config.toml
num_hidden_layers = 13
head_dim = 32
intermediate_size = 256
bias = "none"
warmup_steps = 0
decay_fraction = 1.0
max_seq_len = 512
doc_mask = false
Each number is 200 + 40 x the weight over the matrix's rms, rounded and kept within 0 to 999. Layers, rows and columns count from 0.

# layer 7 attention value, 32x64, rms 0.23, rows 0-31, columns 0-63
161,145,180,156,310,136,229,193,164,237,247,220,225,202,158,152,195,152,180,199,203,195,215,231,221,210,191,204,177,213,204,193,215,147,239,126,186,285,220,236,166,210,230,160,229,273,298,189,214,141,230,176,178,241,206,329,204,260,168,283,247,183,152,170
206,172,189,250,195,237,188,204,120,260,159,135,209,176,190,223,239,189,164,153,207,208,279,143,243,229,218,242,164,117,261,261,207,221,82,188,199,117,212,214,132,242,172,212,170,147,239,198,233,161,178,194,188,237,167,233,207,240,109,271,159,206,161,183
198,182,209,217,241,217,222,221,146,201,153,268,139,213,184,192,247,181,231,260,162,198,190,239,232,125,159,231,244,192,197,166,217,249,106,106,260,161,257,209,159,156,226,138,175,236,163,250,144,165,257,219,205,221,231,200,202,234,258,195,154,208,255,190
185,179,187,284,185,304,174,195,212,208,185,178,205,206,226,203,261,214,196,135,205,205,234,177,170,213,217,211,236,225,226,141,249,186,189,205,194,203,190,153,207,120,154,179,202,234,298,205,172,184,228,192,114,151,226,199,209,227,141,190,155,203,126,186
217,228,178,196,256,182,238,208,183,198,107,215,249,270,161,230,131,179,191,204,209,190,121,226,166,194,193,281,168,140,227,200,175,142,191,202,243,178,196,148,302,213,173,204,261,251,273,263,206,224,180,178,196,213,231,181,176,243,232,213,153,197,247,224
215,146,261,220,202,184,230,211,212,260,158,185,173,178,205,170,236,253,140,215,155,167,205,173,254,240,185,250,174,238,120,208,207,210,160,219,130,177,231,204,169,192,155,114,155,206,251,198,208,262,166,187,191,201,228,233,87,184,156,218,163,300,262,99
154,174,259,149,216,195,244,176,123,182,145,184,132,208,198,176,202,207,166,202,228,195,191,203,209,149,185,198,254,278,210,209,183,173,182,175,114,174,161,163,167,272,165,189,195,197,176,136,207,168,234,219,185,171,201,149,184,196,187,234,192,241,186,198
148,254,209,242,268,178,235,254,189,223,297,95,165,175,173,217,169,238,197,231,243,188,195,177,286,213,171,210,189,150,230,214,173,232,222,155,166,184,197,195,135,234,169,240,276,207,173,130,202,260,198,163,159,210,218,210,233,220,299,246,180,159,146,258
199,180,217,207,207,247,172,175,172,209,203,177,185,178,221,248,254,225,235,228,264,224,152,227,205,308,186,258,168,258,200,191,219,210,227,139,231,198,146,267,185,177,207,278,197,181,204,281,166,188,190,226,141,164,112,189,158,248,236,231,221,114,160,187
228,222,165,144,208,167,200,172,181,242,233,173,137,212,198,279,216,278,218,193,242,253,228,150,229,200,183,214,191,234,131,236,166,119,215,151,239,184,238,173,235,233,140,124,220,214,118,169,279,225,268,228,141,177,202,250,232,199,190,209,184,246,148,170
240,217,135,176,213,246,271,186,170,244,215,192,165,255,128,230,219,302,169,245,247,215,236,180,159,225,141,183,174,255,220,204,187,182,257,231,234,223,280,224,118,190,212,182,178,266,238,196,226,201,225,178,216,173,255,206,224,206,177,118,214,180,244,250
129,208,177,122,199,133,215,166,236,172,182,157,202,280,217,223,252,187,180,166,256,215,112,231,149,244,121,167,222,239,227,231,166,207,155,158,179,192,296,231,147,168,137,179,143,203,216,236,154,141,152,193,240,221,275,145,188,200,232,230,146,166,184,144
221,205,232,154,219,219,186,171,227,150,202,225,276,174,243,243,281,257,302,196,160,231,263,151,206,184,168,179,271,219,211,220,213,146,248,215,174,201,186,205,122,222,194,235,301,231,232,186,285,202,203,187,209,247,123,205,262,197,187,191,181,251,182,200
187,233,224,160,180,240,199,195,219,205,215,195,171,181,162,218,110,243,208,133,169,126,188,288,244,146,219,180,285,158,133,171,146,200,181,174,201,171,227,213,167,249,176,145,207,194,206,205,193,213,209,153,190,216,252,243,184,216,190,243,148,205,228,148
264,192,177,136,194,167,250,193,212,182,247,211,177,234,238,200,218,248,163,178,213,202,205,206,228,177,164,242,217,259,239,209,214,283,259,230,206,193,198,247,146,155,175,208,232,190,194,139,295,210,240,83,155,200,203,201,240,214,151,184,238,172,230,128
183,141,162,187,206,172,229,235,287,252,205,206,222,275,223,217,196,230,213,148,163,210,216,139,210,181,183,233,196,180,216,149,250,152,155,109,248,237,157,211,233,212,187,194,185,159,216,182,178,269,132,196,215,187,198,215,160,189,152,191,228,162,258,208
210,179,151,211,250,207,254,207,226,131,193,224,117,198,217,303,210,136,252,144,114,164,257,214,242,255,159,241,198,240,196,243,263,238,178,184,177,230,175,217,195,262,219,238,181,228,269,188,193,203,224,148,185,208,149,224,155,131,213,206,145,185,255,161
176,246,217,263,202,175,226,273,155,126,246,236,123,251,188,157,233,252,191,165,112,216,111,191,189,148,223,207,144,196,170,204,204,183,217,198,180,239,203,250,227,172,201,213,123,160,220,171,216,192,192,290,192,276,245,220,158,208,182,191,226,182,140,251
247,140,265,235,219,206,191,216,203,170,153,213,210,152,217,209,185,195,222,116,238,255,224,179,220,162,186,178,139,213,160,211,231,216,204,209,189,225,232,182,180,219,168,180,184,214,203,136,193,190,234,194,253,183,229,201,240,266,227,220,182,181,204,218
170,229,251,194,217,170,153,128,274,210,128,203,186,200,137,213,219,223,201,189,165,171,189,197,240,194,166,253,151,174,204,209,190,266,227,198,200,224,142,211,122,179,183,185,228,186,233,195,189,180,267,142,121,159,203,146,223,162,244,157,207,211,155,220
168,185,195,226,222,219,163,179,222,204,216,181,215,148,236,123,263,171,185,201,153,199,122,122,231,172,278,216,256,197,207,159,248,194,165,248,248,203,306,260,312,161,208,179,186,169,227,279,144,221,204,114,211,170,243,238,178,144,173,194,158,143,185,274
247,207,201,236,222,253,220,235,194,271,266,266,226,210,228,208,156,201,175,226,173,213,162,185,245,155,222,243,201,295,236,175,118,247,211,163,165,244,150,143,190,201,169,208,210,192,218,258,170,139,108,207,223,181,293,180,203,179,214,142,109,239,203,212
186,202,174,251,175,182,228,139,241,218,203,238,154,180,91,162,206,156,211,198,167,201,116,148,136,225,240,224,297,218,180,154,200,306,165,136,181,257,225,230,211,249,164,281,230,231,215,240,228,215,211,187,187,230,233,172,249,200,100,208,182,192,181,175
250,155,144,181,214,239,136,212,190,163,199,243,181,212,201,237,229,139,194,241,237,144,216,209,218,149,265,222,188,213,178,154,228,204,183,81,147,221,231,212,255,188,184,122,264,243,264,188,312,243,159,209,189,214,222,187,216,155,198,202,260,178,216,200
166,200,181,174,153,227,225,152,211,170,143,162,172,226,173,213,188,149,199,158,229,210,233,160,171,163,180,280,231,197,202,257,185,277,303,165,218,130,218,216,253,187,287,194,127,104,228,157,213,206,222,241,230,204,206,230,266,248,265,191,204,222,155,149
194,262,281,180,194,275,233,259,202,225,165,225,224,182,192,168,127,175,194,206,158,165,208,236,261,279,172,199,230,235,284,273,256,192,141,156,236,167,230,273,203,93,178,201,257,202,218,199,219,243,156,233,259,173,214,155,226,163,132,231,134,234,139,212
179,306,235,155,164,251,275,177,246,156,239,204,232,196,249,179,257,177,172,188,209,163,185,180,159,205,197,195,182,234,233,223,136,203,222,157,244,272,188,181,215,190,203,192,168,198,203,240,155,220,201,156,200,199,246,176,189,251,221,289,287,157,217,243
232,203,130,159,213,205,202,152,197,194,189,143,249,174,179,233,146,174,233,185,169,201,184,195,270,160,249,183,191,252,198,184,165,212,194,238,195,209,189,194,162,197,153,229,176,207,215,180,172,179,226,257,211,267,106,200,185,251,218,234,278,202,216,201
259,185,176,232,228,249,229,239,167,223,212,218,235,219,197,132,203,139,180,188,200,199,232,191,107,250,275,233,203,208,152,129,144,206,201,178,232,162,185,230,192,133,160,255,231,161,222,179,216,219,257,203,238,218,187,222,190,154,293,197,98,251,182,273
211,207,199,139,228,201,188,290,224,168,206,187,246,120,208,218,197,196,180,211,172,250,185,265,159,216,179,210,248,132,210,174,200,171,181,205,228,141,192,110,254,255,188,245,148,188,269,200,177,248,186,165,250,208,180,247,139,212,190,135,230,230,131,171
252,205,180,268,207,182,163,134,115,224,201,198,153,182,229,194,171,249,164,171,204,253,263,133,219,233,156,264,234,193,188,162,271,256,238,191,127,209,205,162,114,188,252,186,206,220,156,210,207,196,156,149,198,141,239,145,204,211,248,301,246,270,137,172
229,167,253,147,260,179,184,148,236,206,213,196,194,275,306,196,146,232,210,194,188,167,175,162,163,217,255,100,181,195,260,240,212,285,135,194,167,105,232,209,293,235,219,247,253,232,229,253,194,239,148,225,179,189,228,219,205,210,232,160,202,256,208,168